Weights of a small GPT-style language model, trained from scratch on English Wikipedia.
Architecture: LayerNorm before each block, learned positions, biases, tied embeddings.
Each number is 128 + 32 x the weight over its row's rms, rounded and kept within 0 to 255. Layers, rows and columns count from 0. Numbers have three digits each. The size before them is the row's rms in percent of the matrix's.

# up: layer 5 MLP up, 768x192, rms 0.106, rows 103-138, columns 0-191
# down: layer 5 MLP down (transposed), 768x192, rms 0.1, rows 103-138, columns 0-191
up103 107:116109122147115063187091094139131096141117200099095099108163163152082199122173120139195133149125105135146112166199116129134081169067134116104116071152152115122089197125116060134112152041091123121107101078070154130162132069096097115106128122132132133173127093182153155092105142127201121142124166161132067164119144077127115123140115169139145156154186135102114119120155057114149124206097081165171135091124108132122132094118137170110144123134138126047152102137087125096079135160143113106159128109137143057164120105127121133135183138106146134176088121085168162110172181113111112135
down103 125:111147127139185114091087116198165090159140167146108162102083141065097097113138143123099125096148118109121102134131083165146163120139067104085159131158146095133204114066124125192121166113095154105061070115146124125169128185146184126140083128143205126120130104170155100104088176144108130136134156208097133118152104085179066151156102122135144084127120134171094120114122122053111152073110185165158092137116113104118102119142101160089102147150118092170113145048118150099095126157131153133174124116186188085162093184114159141103121143081135135142102144124074169100184165118115163153
up104 110:171132104121128108161116105052116106153110110150136172111158176141157105122145074121112108118137123132188135163064122183124195192145080161115108126168119135101137135082135132198189134153116143088112121129117048137095102070169129108157157173202150128141135097130147071108099110111156104148139171149090129117097104129118086085090142124110089073179122075087118142222122145161129076149098150147123110066171123144089108097141141101104101143164107174115131089102111092098134169131090103131080154112151131117236136159091165101115115156142105137074119060097150160120127102085165153114
down104 105:118109132134141172149113122145194097148146098180124156112193138116114174164174116081078106096140147094146160130109143137140089100111101203122143201150116157080071116093085104126082108146105147132132145185146196070205126176107128147147128180143093106098110080113130129116136148106150138118151104084112119109088128065096138163067144134133104129160127135081101146115115132147108137069129147162093122070120121129134115165062142112137172098217139130149116094161192136138151098103128022167119135162135098097157149143161138107077200143153134084125134108147153148100193128125074144064
up105 106:134090125138129139118099111141089065153056071166147072076155138176099168117121066129133139114130091218097153149130188133147115157155095103172129086143107178117146134121128086168183105086124129072097124060124146126126169071138136098129098167104160117023167144126120116113068139147115150118111126146108117142093064093075174088112188138112175126127112115104122128132195139158111075190074074153109114122129132125098125119117130127145149168165166168143148095114121091124156146143099107150129167146092183092156150088131091137077117186116064101131091079174120153153147137087114095141
down105 102:086137193128135181116143132121121062143105131100121163105147138123113165132142170128103146115107082140120072177162107084117119157206130134106116145101134070156157139129177130064118127062103114112092141154144131073083174155140090147120170135148124135141125149120143180162097235128126107141113107004102134096142132140137101130178076121126125174094105126114102136112151131178067106117098166076131157134129134110116125177094123210155115176142146140132101168114114123121123162156125135197089154146088165158064107150117091113063051155112155091170167100186120140134115143180145123125
up106 106:145102160162168154110065140117101167087091156126131164164152082123155141095155134175061135125143109042152147150084161159140138168197120172134091114133117105166171179130092074092182103104108137095156155111123093124103143109156115058125152135071089194125159077125095159114112093076084148078157145156174133175099124081081205106140203144070147127116099076099084096138121089129122076153118095058078125138178145145122152135100133103157146101094145149128142115095119138126131111103154153133112158079053127113110110110110055131182150119141133119118174105136131153173116150114119084119
down106 116:191144077168114151087099108105228138135108138092117155112116158187080090110094187140121174127162125128148084119121093149190073108096130145091133155148122105108105149173048124135150175159121106120117145135143111120140082147192100101121098153149125122109095106110164122149093162126153165127117107164144122146102150106106158135071227138081158081157121085115112109103126183137129116225131113147143076131141152071115115155153125166063139101124170070118151099135083138162142127146128156086182128130092092058147079137163119177149196112166114111111136198087140129170094103111139125128
up107 101:171096183064135125096131159180089113113133134109139172086131098053113130142232157143095114183129130148135171138150199086055083134119113136078097147090120151151127171125166076057142102102132130165139100081135096161181128073100102144112138180121181098133136113167088159122094104122133147111157111147102142132178143136167162055093147153105104114156142125093133196113144096154117111164146122123166084115129139111132120110110118168123081114143137088060180084139155095132102139159113100088132178157156151125123117077125119139032174146112098150185113099128178119107116172095110102166
down107 101:133130150142110180123168111171134098102119117121140148161161166112138202140149108128146169117080186113140109147060065136140161116147137187127094130073098103128150203112152096167148172119173073104139141085140113147164104100091132117103100089213129150122104138096150085094107114085151085092148116188151117122104107159131189174101167112099097135089104115190105170123119129098109139187148122142104191104067101119143065132076016132144140086178121077154142094134168071175126100158143091090155120107131129158112140147126146131147109133153183146124164076162098130182140143112105151098
up108 102:071171143182116120132077167151145126116113147119106099170095096131079151120139034163075126062119082097105170118155126128090077136124070115085122089130213164132178088133124116114149150098176157088111155095109123137178124128114170148080166182094131135080149125188076126107179108162153107105091116150118146155129115103133106102099102103099151168127174120114102089136147148128176163112113058123111073088157103144171107106132120097158146181120135088177191116117153116193075115128121137093086153119141211105151072118098107189103151119177130105180168135115141128141168171103130119107
down108 099:088147128145119138188172153105164138181094133126115126106086172121113137130139154131163134116160147115098147124075160123100136117105126106108142169090094128090159134125140122111088093176176122165147144116115090112073138211125148124093102143134112106120095105158178130102212124059098093185176166052150127087187113089135140132064116129087108094151080165151103102108070181094116108122145097136182107084180148134206093074179184125050135123134141088155124095140099127166159137101148119185134132133120087140157135153188162119155135073191152147165142132100064110160131103120087087129
up109 101:143053170132119154100066112143121108113158098107122091154169146101146130148184100128137072187142103178110149122138173193134120082184067187162133107098123123115139113098078094113153136137100155097126097104109105153172105136121122073123115147125148108145094080175131124147103126101111090190153154151086128102102104122158122099097130107119089101128050157078154098132131121118142087183109192122079104153164144193119153180096081114105087150103074113123160092094150124155108133104139050112177188110104120136144200105140117149124114150164125114098226151156145133142111223101102106104
down109 106:134147136114129160115150196117177067116132134149139065112167156111095095123150133098139165135178098063167190122110128169100099107067115087079080093121178106155128124130143135084063126100144158142152109187115157136124183063114083122208118127108117158128103132169122120161172116162106131147112184091116173106132087104104110186108114108158085161122058168141148089131075070109115133087162180121137139114112143123140105148111128101163165136129088122126193171129091133106111125100119075194182130171144128131144174131124062151092146163158089101081116149111140094131108121153166227158
up110 080:113146125146128131139171151143089175091109194115137158159096072086114158179147113103118165103072118136088122130198126113117141105156131116122148053101218167166115127071159130138091128151156097133076105128107058090108123121126088068127112224086168176141168156115093123087113110097164101114136157171126072156148165129152141063124127085052102150155146141177125162154150121137168189151167092120122142112129106205068127167141090115120118137149136141094119113127140115142124119123095135110070145129077104129107153133098153137153136122176051104165152067156121120116173073136093151083
down110 086:184132092112120003205091154138105087135104170119127148137141143116165097121163102149173118194107171172130102140131140140110072160068101120126154166101106109130075111139121130135102080106134115081126081110069139149126144136164097175124127137153117056157142082157160141095089134113122133082106140153127115137112145059180142156170133142150095059084122140070122142124134123184089155148153126189074111094096165186110127131165148150097145125118178111114095127103107142115150171083103184101149117113121150091167112063157119116108143157179196080101157144156173123163136174074112163115
up111 109:110087125158122136192128129177106131082058096156150130103128181144179064161118139123165105180178116190134112156162139165159148149150115082133130147161140079127108104103079131192116119138123179113128098079111131183163068162151119122140114151146121106092175102140124163182120146137125127171103127154101123128095122127123119069113149136106164038123080149097089117148116055161100147125129147159080163139125133186092130112132089114080076172111114171080144060096097109119066123091169080155079115123183126077106135221146167105092146148115086120169094098135136134116183150120110090144
down111 108:097065136119131146128127159102129165141143125092110085078125140115160112108143095108115097145128072118143074121037087108143155131100110105136127123129089111177073143158144110143180133064115120149186206134112153107091088167104183079144160105118159110098172151090153119061104140109137123145148150102140155155150112148109148149142092127099141175163094233184105115125151170115113088094170217197095137119170140163091187124178140172141144114123098110185141168146120128083142164111152109145138180151152096126129198141073114098122165152128103113078088124159074131102076119101134113096
up112 103:112090096145142160169187130132068126117133124142085171160122167105118140142104118111084097101119111111172108178115122170101171106095161162059169104138157145109132124100076122142182113083166116098074128125119075137132130102103108131138118160104140152135139043155088161161172085151081167094145103145104152143159133128080175142128142107057104148129081132116155088161115096133157100129169124080158143131135128119054131155077089088081122039110086177129160113120133054141114157134145121094097148156114124134172150172143099058080181158132193098114121128155163199078176130088157182135
down112 095:163143113148104135153153146096175164142120164104103102100124089196102124123152113108156137089112140143209098139157173139187150079139153109115118144160071127118163160090124102122128126067167093063090129140140137113129112146136135200156053099160094169102138125170087076096097134059130136096153116039161133105142086130110116093114141138126120140140155164171108074186124159132142093133153123131123175125128125096122106121065151139165126081183120100138142117118196136129136064084085117196079143116081108191180150166167087138121118072132152071101078119145114183141207135152119128123
up113 033:172101107143142112116101123131083092078142128158159153152106169154102127133143077201111174117178143120105145106105166156145152148127123113082121098074138104140102162101076120149177123078096136122120143075080090117100152052091091066117156150055118108093140076114139173086170102139145100097126088240135151126153084087095166118094168117057150080155089117113172098120164104116149157111146089162078039147125141149107104101112133091122102136174131137124103108099108111105118117112089104131112138194124158082136175165096129141107132120134178073149153037131140125101130112087108130170
down113 027:176184155135181068078173173117120156105117123106120200161087139079109136093176133172144136138105125061162115159075147090095105125151102136159124136096156164161066160128160083083193108108102177097171123143167116134076139082181117166187145096119141112197097083176163116146140102105181095140114131122147177098125129122171124136136114083140129139153116112111104113158063127131151084067110150124127148129126128092164112148117112166119119123172062096103049121158120086178128167080131123157148101111149134194117104096162134051133102110121144089149121132082140139133172104190119085168
up114 078:137138110091170050118106102087074045073099143145168145106122160185131039157138159126143142127176143099138102115136138165186148121131056130119164062095141144135128136099082086140195179138070186084132142097078113100133131155112117104125125113132081149131166143090159102138113083097123130163157159148138100089165138110110112122134149137088148081140076144060078147147134073117119098149083092128107058147198137080076108117149138165110147146136159092139149141124060190154152110136155118139166111176137132125146162179095151134148140190069109140149150121136170113063120163109119134144
down114 077:124118145135153171086130147120172116170132174119111095137082099125129138092126136181161135096094073144104112131078132157132119092113102095128122079081131169116151185172080139139101104159107112156161125125148129118060115175168137198091120151135151136158082212175125159100106114143138115199128128038137107179142162179100130106112152082168103155140161129066177159116137107172124178130150146107145094182124119103081143106136070126113179123131069126083180151129152221098200175119160111136158135094147101079106110165073142136115093191120075122094127106135161141142099144126101085102
up115 109:141155150172162108145160083162097020064094149150128126132112148116068120133102127157093135120094116127159147127187176114168057161165025042119140077093143129083156085111133117161164142151145123153125176105096094104163132110157138089079150146149146124043173118114097166105132139105200055174135125155134110147068121090135223104126140145128109132137136145151098147137128138140163140153165119125128131149136149130118125127165135108091079091118099100168197115121068076129121089138154145118132122124119142145116179167066115102143133183105125107101175117111119150121164112139152172086
down115 120:155077147132116184108141197200144113132099122165124182083099085113085144095152104115125154169034177173145165100158121186143115117146130105068071117133117082143131077092094113072170140062130021118136144130161158137139120154141141095126115138124108116108131132112101115105230146117060104105131155148155115161092149082097140157103171112123082185161171135122146133142129099132128111154129101165149137100146105185149120102122074082157060134132182087205163093102177111162123138100149134160123104156108137126130132135111112154174072069100172128134143132126143150138160108119142136162
up116 032:150094119107130097113114156098190058077071167144139168179155181133125149147109107124109117122139136181090161162092220136138118170163074113138132116102199133148104123098098118107123161113154102131168112097111098133121120080137122137151201100125139129127071082135128176101149054166117139099086190220116153110098077122157129107089150118114103118116147116107078100119111153151144115116083110108128101125156140155147136100161137134194097153167129185135103114137107167168120174178104162150122143151142120092204168092098120134138158169100145123076185093174211087143150146177147185126
down116 021:141100089136095167154174141174156115136155085081153136092092150157098145146161137164094140122110076169100113142149094098156110077110157156157139115152098091171171078095130088084116091102119080148126111136104183132183198098074145135132145127098100102172153190178105080113168107121092139104140083167102080115096107053107144162162163074103098153153150097137156113149168110145151163082122151102149160095153172155152174147158106163152138172170128099177115065165075164079100073154110104128088155145192159128142083152119159132140128125092110104060111130097147115163095058133169085119
up117 097:122123118142106149143149125110113111141093128098143107120080154198158141110150140170134135093200135142098121100221124112121072104147113127129127129105164163077120138142149111057169132106108095076165186035139117151121134116129107126073159125192140087122136130137107117076133001095168099179122135154174141112157104097143124108100164145113132109089096104101115156098116152197137137163078122140097156132169120124146156149097125106139167170146160169088187137126145127148095104106133150107092110151079103120108149084134185130146117124113114201158132093110168117111111179075093013115
down117 098:097133129141104178139166174115157109178111148080118073188132141142136150075084171030127162146097078137073127113090094138098111094061101116111097110102120166129139109153120145128084086160108110177157115127137179154145160089083161068091078145136100141114156156154119173184167161160124144151116151034140108114088135125105108129122024120106102171156135167131151091159160058145158096055131117096136178131139144141125094199158169123140101114162150088188168149123222197111102121148121111127128120115132142146101141114134096123111152099133128140153097105152128135120148159128114107170
up118 098:149124084111127152110158147136107100093093113155131134155129144129103105123133098174109162088120121123111165129126139088108162138173144093096124119234082128160142120126159104108118092128156149116036155100125139061168112144122133129115095138107189100067190136147100165116155105155086132131113080150134124091081063049161104124159159079135168139100129110153123161071105048186097134119116134137086140167136135099116148184116148085133188115090114140162068113117111078124081125104067138110138120103113171114138131178027076098137177154101162149177147128109178140180145121104162183125
down118 096:056164117122153154095192104177140173194146171180125112145156117134136117173114135087180168134114071102075156108080101134111100144125190071075129152080174098171154084154110185106119165125151145161106088131080112089128142164215095135115161145089133118151117198118084149141139134161126156090132158083128084140126111211111075134159089131098192177139083052127154087129129121152121098146125166156125096101147097147137082120131120138107135129103127092139118097149098119158054113144088114060149093076193109116152153145144068152138157107112176125111119113136139102152128167157122129121
up119 106:130063089165135111121171154119132045131123136141155120132073135147136095096116111205167094174148113150080095112106130116154085143106142163135159121168087162145125156112132046109156120106123147127140110123045102086126137134102114137112110152128133177063107042078168169148161118117148172135045106142076162190204101102116136062151163089108083155102148164101122080102083142115133180144108175137140140171139136103116147107140124138126179191145087172135158148062097126138133136120125166090152136099111091123122129098084122139108151170067158109140194182154164100111115138110147086112
down119 106:166117165153146160103110099127125123114071177058118109151203166063143149061084126165074118145095130120139105102108097142164083115118135159083116171165116100107121144104148193110100127131132070116109168160062148152134134112200203133122062103091100152116103111130137086151112094146192167124102142085167126126112155132107083168098112144113140111164144119139103127171069143142142148158142108057067114118153181128146171122130112161113218118149135081125156102124157118085114088169119162132144114166194158120089082104140148122119134232165153111089158087141107153147118164142128133162
up120 104:198135128095135097151055136090106125115177124111110135142161046153147089074099141126144139195101088109080130151106180132105116135107134140113132119111129117154154085129146095146118170126110084154140076074127118190139147073094132097161114128085099120126052126141137153129102032152102151126124120149137110112127094117158190104151175178087125120142152119050127180165193144123142049164082125107139080107224120097128107138054123156180103132141155103117145139143107135125125134196141084150116086155116133156162135092182098119158165185109067135133165122170139140162147093125158105133
down120 106:140154196133075130136226099137148135120111090127130127138114053133151079160125161077143133130147134138158178150077136101059121140177149118127082135115093099176097095108204137131180139055078183133127099088216097131107119086113145140158114114146155059072182122122135185112084114044148123121192142117148148143107145136143119105139104137153146092119122120156136119173115059152104107127115183121150181141212181117143128113130076121118126134201096132139089131103086138127149146141106149106123137075070103106161143138096142140140144188123128120130106137121169078085137131117172133103
up121 100:140131168090140093140110158123100100122109121143056144213143141134087081126149110176129131097168119114132137122153108111093109212115156103113168109153229151163138093137148154150146111122144091121154156103110135181135140147092113054123183137079057104145112127098068131080100106099135119121121092149110130135104130106160132086133111131141149120214121075117181166116121102104111199121095108141140088158158130140168139074134141181127204171088164105123157123152082124164082160128105097087154065155093155075133066076103149146118115169084130071146111137119113158161121074121080084103
down121 093:148102130087101138102138106152151177127157104142132117091160090110143097166120134121145158082093111115134146106174171113143143053087229110105122148161074124112095136086146135126133111101160131113139082174077167166104111192145156175169151130105096088094061167135152160140108142099124230136117121065176132135157126138070103108147131151119164091103153121193141052145104147146156108124158124190134115126109136118087142094161111116132129111159161126114172130144146096083132103164102097146131212139178124074102125064139043092187145148123144107070103158196129099157144088127118117118
up122 105:116081125141192165093101104137161070131118095126128109161090138200094102075116132142174210108113151101143086119146150185140087189085114122157102109139195111100123190130082092152093158078152172133169057128095080144089134090084133093127110113084108146148061114095171146107082099126122103129075105146130146162132120101140145088105153178099128076162160189150093092131143119091129161125120079046096134126194188166155070161115180112122138103102142155166103133111084121138167170084128166135119082140153094121107154142071118123147087136129106109109169124147100111103113148151118092160
down122 102:191135110160055143146113111144153153132134184144129128085123056115091127137128145088102149137090081139133100206147161144089161143140127169167110194138067119116143141122169144114177164189158118155131187141101129155117109142062170105181144106125139101170127121089107156136154141115167120050108148053127143101132107090136209090114121165110090126108160102097135120146126125127139158127153139142162097154113083115079155070161147146091105086108158194116076189139141109104141156133119116061153095073137135065137103103169131125097125109132104093154132133135111148128200035090185095149
up123 109:101136086182147100113116156065106127109133122170164074144116111112087159151099100099154170067129169136124180096115086156119148133157086131130118123114124164128142174049128115133156105142134177082104098118107157150123099158163073105155080190145148075048162107094148127118140151126091169050136094149056143114125170122122104076113111154116090156154149133172145155152090158169096186153056097138110094100098164116178103127123092103160159065141063122154168094133143158148159170105138139102041138103164159069170152123097132147165121144091147106129122140094184144104134182124113164165
down123 102:125148083119105123134156098062127075148158139158153115105138118063156134079082122122145096125149102102144149122155100129117091109160167115164109150098135112108070098107104068171110131163198088144181110097098154126104167059140108153115163134098141126147090178162109118144043110132148098107111166142086151117132082171106131117180139154071086154155164179112112149118072142155106142136120177206128113166062191122113141153140145111102059123126172137110148081141143115144094133213104150098176148157161133107176205098155107048099150094171102136181090161128134137115125160141174118119
up124 101:094082080155111114168125083133129146131101158110108125130143128173123100122150091179110168130133142061141155126169176139121120098191136169158106133112096122152093142106154121167162071070152164096152148114071134125141087091135084078081085115088133142052143152154165119093162125191105148069093148160117100097164123117076145095116132141117168143114117081128162122101180139189137182180059147096073146094131150137141099143123158166167146154110097129154107100149063168149093104124080154142111138186078088161120088100172099184183143150197126168134100102089193122087107110097104087112
down124 100:186184155136091171142162117146121209086131133095170132087100135107154071157107159127099107200126160120142155125080151172184085122080148105156137116116157146104137088122148163144139110082077090133128126199169147148124097076115119111183085177155130162130111174057083139123136141117160162152088129022145053134135141087116147168162094147154081104125108117120177066112173125138124171127100174156131161135140101143111109208120119098111131141155114139131113175052142154103122127112138086146133165107101123075108154145097118110056117073091155121083132138139126168145084082162143128122
up125 129:112134119173091136172132097100106098094076122140109129145108082161152135086116096147124087135132122174081201116123139189135117098055109145175120095085176116097111129054168166141135151098101169108134096095092121158153077147123102111091067182123121103102138087069130202122128128129132085133121129154091083151118153082142182119131173141153110095135126162119144082135154146148140136121162132149084137087163139149089061085169100125118139174152114130091186155195156103232126146062125080098067158153124108137155186137121123132191107136183087102126122134168136072120123156140120168087
down125 125:100154137153112144132098149166142116139129094147182188092038154101094122112160148124122059144169098177096133140063088073124140107114109166170160108121087074109147119154097126112099151132133130088182155132150141116122091140166070159202081124133160139119141097071148164089193167082135113138072115116099136147152160107126121225079126145142153120218079112116094177162118158110159229119172153120124120125134141128111129116170081135102141085123153151127119100208142148143139161118119047110116139111103131163129088152159074157152140139116117161080103131107085102123155098110135133098
up126 097:144115086117154171120068138184106097140127147128115149166166149156156083117134093135136189117167101137107109135180152130124166150180158181193142110120108096098106113115110080112126085131112128144143097113097109053025139080111145093115104144057096182109033140133126065163171107133152097152080087151117109132124127132120117122144169130071123050147156181117087130144094119129075133134109092080097096159094111176115068121099072104113168124148133185215135146149093137145164152116145134130105108150141096123071150129159133124126127162155098117100194163154120188121172119141151133082
down126 094:145102154099107112114182105164103083117115135128117128128074162143100110109096144111153147095122148107144174102134088189118164152058137083123098156133134161185115083150064115124154116162145213153120133123144141138142143091049140089105116113123117071157162137126167141120113149130080171150176103061134115156170137168145090065128116128191151112121126144111153135141132111149133145100102082110117187120140095201170140168157192109138085124129167060066141153099160122136140097098133195091092032081071199089130130152116113144158110143066135105177123114137183135105124151143156132180
up127 098:109149073175108155147123153132141086087107154181110115091071104111125091116118129153080112089091085166070165131159153182107155174098099130145116135149157165144113069058096193083117144135179136111108100024102118153162127159089110109096057196100139105143121158155107141129151106090146115144121104157165155164096144086172166093134163090114120094164131118083152169115121129144101145099151119084095176139129146164118150123068107103098067163154149125087179167080163134186126152115148099141040204162108168141148130095135080152121132140087103113110168154092170105127104111150147117142
down127 098:055127114127123164160109104067136128137123122117174145112087138126107120165092144177136155076107074163124178077151150127068119171136158087096163188112112132085162089115168079106093083155128084077151156137100105166149197149132081155168128117182166120116128179114137123108160183121079112135165129000140109159091129183131104082104127098169146147181058113115106131088067140085114164109116150100116142115152130135127134164177126125155101162149146146105164162103125133085142103071134132149154139137119137161110114169217134116138099161093133128170101203160122157106121094127145136081
up128 103:156102110155125119153067109133138093082117178115126169136136096082172144168153099132104168118153130188063150109125138170119157107108100139146097127143136061124107169092096106130120116153151113115109090122127099138121149102151125128122172200101139143149146057145094157120125112147159114180071124157114181095127102140162136117129190104033107086097181115121083154192144080108122116066136147132066136085118177128117168084138113174073062121079102105161107127037132093188097097084166098115117113112118181136094122146114178202147136182133140136111165105191134153163132155118162156113
down128 104:127103131107101079148086132081170116173112123181110130099148173110156138056120161190131166125124101129136099126086098121123136115100152171111130135158118080146136111117171168187117152107112132166153087127139186133176148124170091117134176066115095148156125171123152151177162130103079111067113108174166126178157159165129127177086088105144139068144143109078101137183134153085096148127102132155156060159139088095100095097151154144146129231065162104145175140190134120137097065142185117132106075161082143135129102105130125128182081140102117140105065100113070168106133125109147080078
up129 104:131116100163139178114142113148170113150144130110078123088124161133144155140168091178094098139108121096142136132109125162134140155135131124103132139156126108109174191137048134121102185130129118094098152063127122184131069136153144081147069176071136178149036123163122150118137099142144075166132091156103129133103091095065151146138169123125131094130117122096164123123131161098074047127148125122150160056158156114192108091153123151120152145121176150204162099105094091144083135105124132147073137094082082095093133137106129123136130134104181025140126136130098169083208120063167162144
down129 107:089127167080131082159106095072121128116155126134102174099181146130137115139114184142125144162165137179091128110115148135137133185226155153162124140074165137173103126124136151149103137158104166088143114156207103139155097165180164161118138089181117107133203128087120129067106134100141110104115121157120057086150086132194119100070120160052117108127098123144166100110091104205138150147124128110141175131092110141079136115154098081100113124143105136106103174104108088119155172127163154110131079124107102107160128190132113091159118036172155154165168103110121170105065111080096136150
up130 104:099119013189122122110182100163115130150132175134139161153117185137132136164166122127165103105171115145139110124084159142134148142139119183116120110106092144104147155117145119176122077083151142085130109139107115077171145117114123130098119115059195117040104055099154151117158148152099148095120089158063113087135074096126125119143139147123079112164155120085097101171088149141101144128128157142090127113152164180180123146118140097117180098131084198181081082117116145111108152151113115039180106132168098121107131185136078162133152139138126079127119075076197143130124099135179088112
down130 103:159170138109153114179125116099108119104125083185153132135128087147183102119123171130124160138103131109140154118106100127186137096134129116122172105113149153109117145092134156112094116084118163114145179168152125141048116157128124156141136191147132090066123105112111149107168102080130192148147144093064106138177189132176179162093124142074143086138119159144137067204133103144145165149123113114101151080127066113122126174110155144186140103122103100103113097103164172081142095128167098167128126129089129114124144187101084084089181041085110204082112118130095162076123156129128104233
up131 110:115111123171127152110070149124108084055128199188130110120187178085112125155104103112134118145160119150091180097187135128099116147198132198155119074089139129090124204083122102119178156114125086094126099113100126071141097105164121152049171169098126173080083137115150139109163092125153115080085152153124138097123139131121180115153148075122078168137182138163100154154165144135157115124133117174137085113131151193130094039084103109117133090108151117135178108132147099175142117085139108090084149112127146127091145110152176164094141156116106089119129092113124152083181096146107166063
down131 121:128052141158132167091096188116152065188150151145080140099135207115081124100133091112186112137150139100120066166091092066182086177079190128138132167154062071090124124145067085139116158114120136134120091148136142099136087154080144185166113141135121164133136109156158191126104169183148081150063144143118188084123126059104104155142128101196089127124140155143095175073100164131151086124139118142105167150114121092119146103161121154136120122134194140103172145117119156109185079127096137105151116126132118106097159087154126100191163155162114129122143107136114121109133134062153158119
up132 094:151098097051172118092071169110110138137148055202114101145119199100127152113185146187078119131138136121109141160094140168176183121138096160147127121136155130156127149116104120116158175037110147076132130107144090083191098136112134125091113218113145155156115101156127130087126142115109079099094102157106180120107109160096139132099136125113103150167101133099081119160114074150192120128169078119134139159101193164108102160048104134144127097097141131114105137155167157213120125119148115147133173105208120126149134117138115151151130098086123077107171146151148120157069124104202121147
down132 086:096141113162130135149095092137139087082163136094139128092200131122113136169161170115147093104144137118151168111147106114133072143141120116158178100152104071124152134116144110122129104133156073149149088133171150119134143119144171137120128068184088112132135155090143128150105143134174122131154105073116103116115150149154131167189111103152098047136076159144155107104102139145117120095116100142128143131133130127119150140166128115128147091143140126107094107155108135105136124140103141136174195149112129138097143145088135130155039000191184145133150155131105151150112109145111123158
up133 092:200053070150067119115170140112144144123143138156066136125107198109138112123104128151059139139092135100098161147120160113145151122150105132132105120116200147121096175070154094129171121138069091170157135099153160101210126112089114134189103151088087099152123113185119120106085102129150143118079150159104125068119103135144115122056145176127097107204130141102137156137109139193190128168138119138085132116101123147140075114051136109163112113083115131161080112149139123199092102132170092118090167110160141091126142111153189161117182108084105104149152166178167141130140076103154148121
down133 089:103108115155153158105118080137123103113091148110153139167166106107101155171158083130155133121160125089133130118137090150122104126141129169157161153130107123109151109121123133113120137111121084101153135137151165114126121173138143114110117110155159114152141099124146093151111115223145122109129140074125139070111117144093146145177141126180135113079119080176091127122134149120084124134159154091126126103165103116126107128136125117173134094105128142104161134156093144143177144140126107171075122091140124132106175143134114112139122000175171113149180119145116168086141117128171106090
up134 089:175099121043096144114161173125110117126076117169082177169145183118120136116097137105111144051186142108153202084194146148117114109158181108135144099134107102132095111123129084150159152165141117131125113083080142126162111139119124134105189144162085126152126153125162090038150084132129152138119137158084099081108139132052149124129207111083144120107068155133165099119147109130143101134088148153045120142156118101184113147178172125123174125143153119136096055157107125123080119144138104128129068234135115108114125134086160106147121182107113140136141045124130129099143124137183128129
down134 089:044184102151112179173105163122147119180111143147117111158122115133123157136123152158111108070161189125157124095071162147058055122153130121107124092169104169138144133149118171153119110132154129179173065148157186086089182127138125184143152114167102149147078167152107090166078138156177142132104161088119138068116145141101103165095101164116141095076167149124131162073106135122099162115141144138142106110162177074125154065182081112119184117128152110124139165131156109109076173111145132060104154122136163155164158117107143125144118138105043103159094140104119168174148058112075091133
up135 034:187148101147100116120092149105130181117103160153101156121126194107082142114126124163086157125089180127102167094146167166095106132104101128114138094133170093158117123135101106165096119082120096072155136023098098110093109109149106134118136132108175147112152111091160144117119059137144102128120094208050117141137082119157109113110156098122147122115086173106138135124162120175105069155192111103041110128165143117139136094080124155099113182143056185151147085137094165181105176067157127126148146189150099130162141116145116135104147200092152061166122081157141105112103187124088115127
down135 024:139094133095075096077118091130130094143147143087124118108123156166116086092168171146124141135177133141096103180110140079174133184158190137196120131123129103158126132096093126116106118079136168148128099142136089117160110175106152113147081081149173140142126097108143096078173132127099133082148092133163147080124109136141108063175105186192146137112128094137062163144152132144104160127176133132116116156114157123147200150117090104161186144131121129074125191203117072085127135188121050118055131123055116142129149126100067180152061055128121153124150162082090154104163127120138143133
up136 094:128145137133098092146126097111101076122083157137117141084161152165117123063156126171115170126168146162137102124123132101152122116137122144091147133162137150142101134101105136126150158075185187150159163130109134154150101051158110140096180153131118082085137133079133163083141093089119115090073059145088099136144166080120094116112172137091108102090156140118122115151128106088148143110159086114148159122122187142121129066129121178135109116135163116075091170143121103194122158142193108099126089227163073128146103112142189087151129144068091184162081062127204108084093190073150139087
down136 088:153131101141124106160070118146113162139097105079114165122106128139115125185179146100095097130142131150151147143121149146187116118119137130187128106131171100081169133093172171131112172100197105124094125158132087125138122097108190090137124119147102152121062075163166156116119154202189113147146112062209161127105108138140155138114136079170086117127103154088104107153132174099144126125082093092109099152120098101093083096119093169158195137208131061142136140166159148146163119122142104149123059078124154080106073099143137159126169179152079146073195160128106116106093124074175079112
up137 108:107065080115168108135075144043153089122116100115122087124116143161129140109157193177085114125105135158115183127074171153168153104118103146158087055137200116138098146051134158125165084147140184046145164068084135095122089099104101099148110079151096127084146109087147145123174106128068146121161107152148144164101086143092134102077156183150123070113137157117137123176132135207120126112104099100152084132110160100121111135130124055119083171115141150177120174085115177144090161112145142131164080124119120112060161117172149170156137128121124143141146159138171128097119174163117124145
down137 105:145146144106111152072131096086152111151126142118097091083140127140140140092112188136132174122137170113149137132103116083161121097084161123153182157145129182152111163122154235113101153130148193160085137120128122147092139120168077141142120128137130081152146154116143108130134096131109158181142096000145123127095051154105148143110125117070153129131114142173151156104112107131129069137085155088138067095160157092066101186105121147162168131135108111152111114114147113082146148148133152194135079161099130141115150107155100137143146058143069175176128150208136064144081133148113080138
up138 103:117161136132117144098115078117120131104114134168130108134098094059121152110127112148069072164149097173121141100087177179178112190149063177098049126101133146097076134071064147173159120145072124129157119098079161132168132092049125156031130155117154096075183135112133121130124114186179133113128130154119151126113092110102192120155180188127123124136144132071141130123144147144137164127122126181128100138139121171137113145131144147130099093106092135109134114088123202176122141070120068090147184151154106137151191063163095136090086132101108121142162096084138091124119151101112177133
down138 104:114138138113170199114166099137073160108142063118136105121113158138178168069116129084204176078134181125105170090136102122172097171086133121059160122098124148123082112078097142099149104110111154157100132090109129136152159135095091110139146120173129159146152186178092119152134097146133128152086208117159101139139131234112115113093176111084123136149122155145142093117100197117184083104063102126181135059113154086100122184112093138161113109158117128144112100149186147191122098134078126139145144152159145191123133079148131114097159063131111129135079136092160148103146129135114105096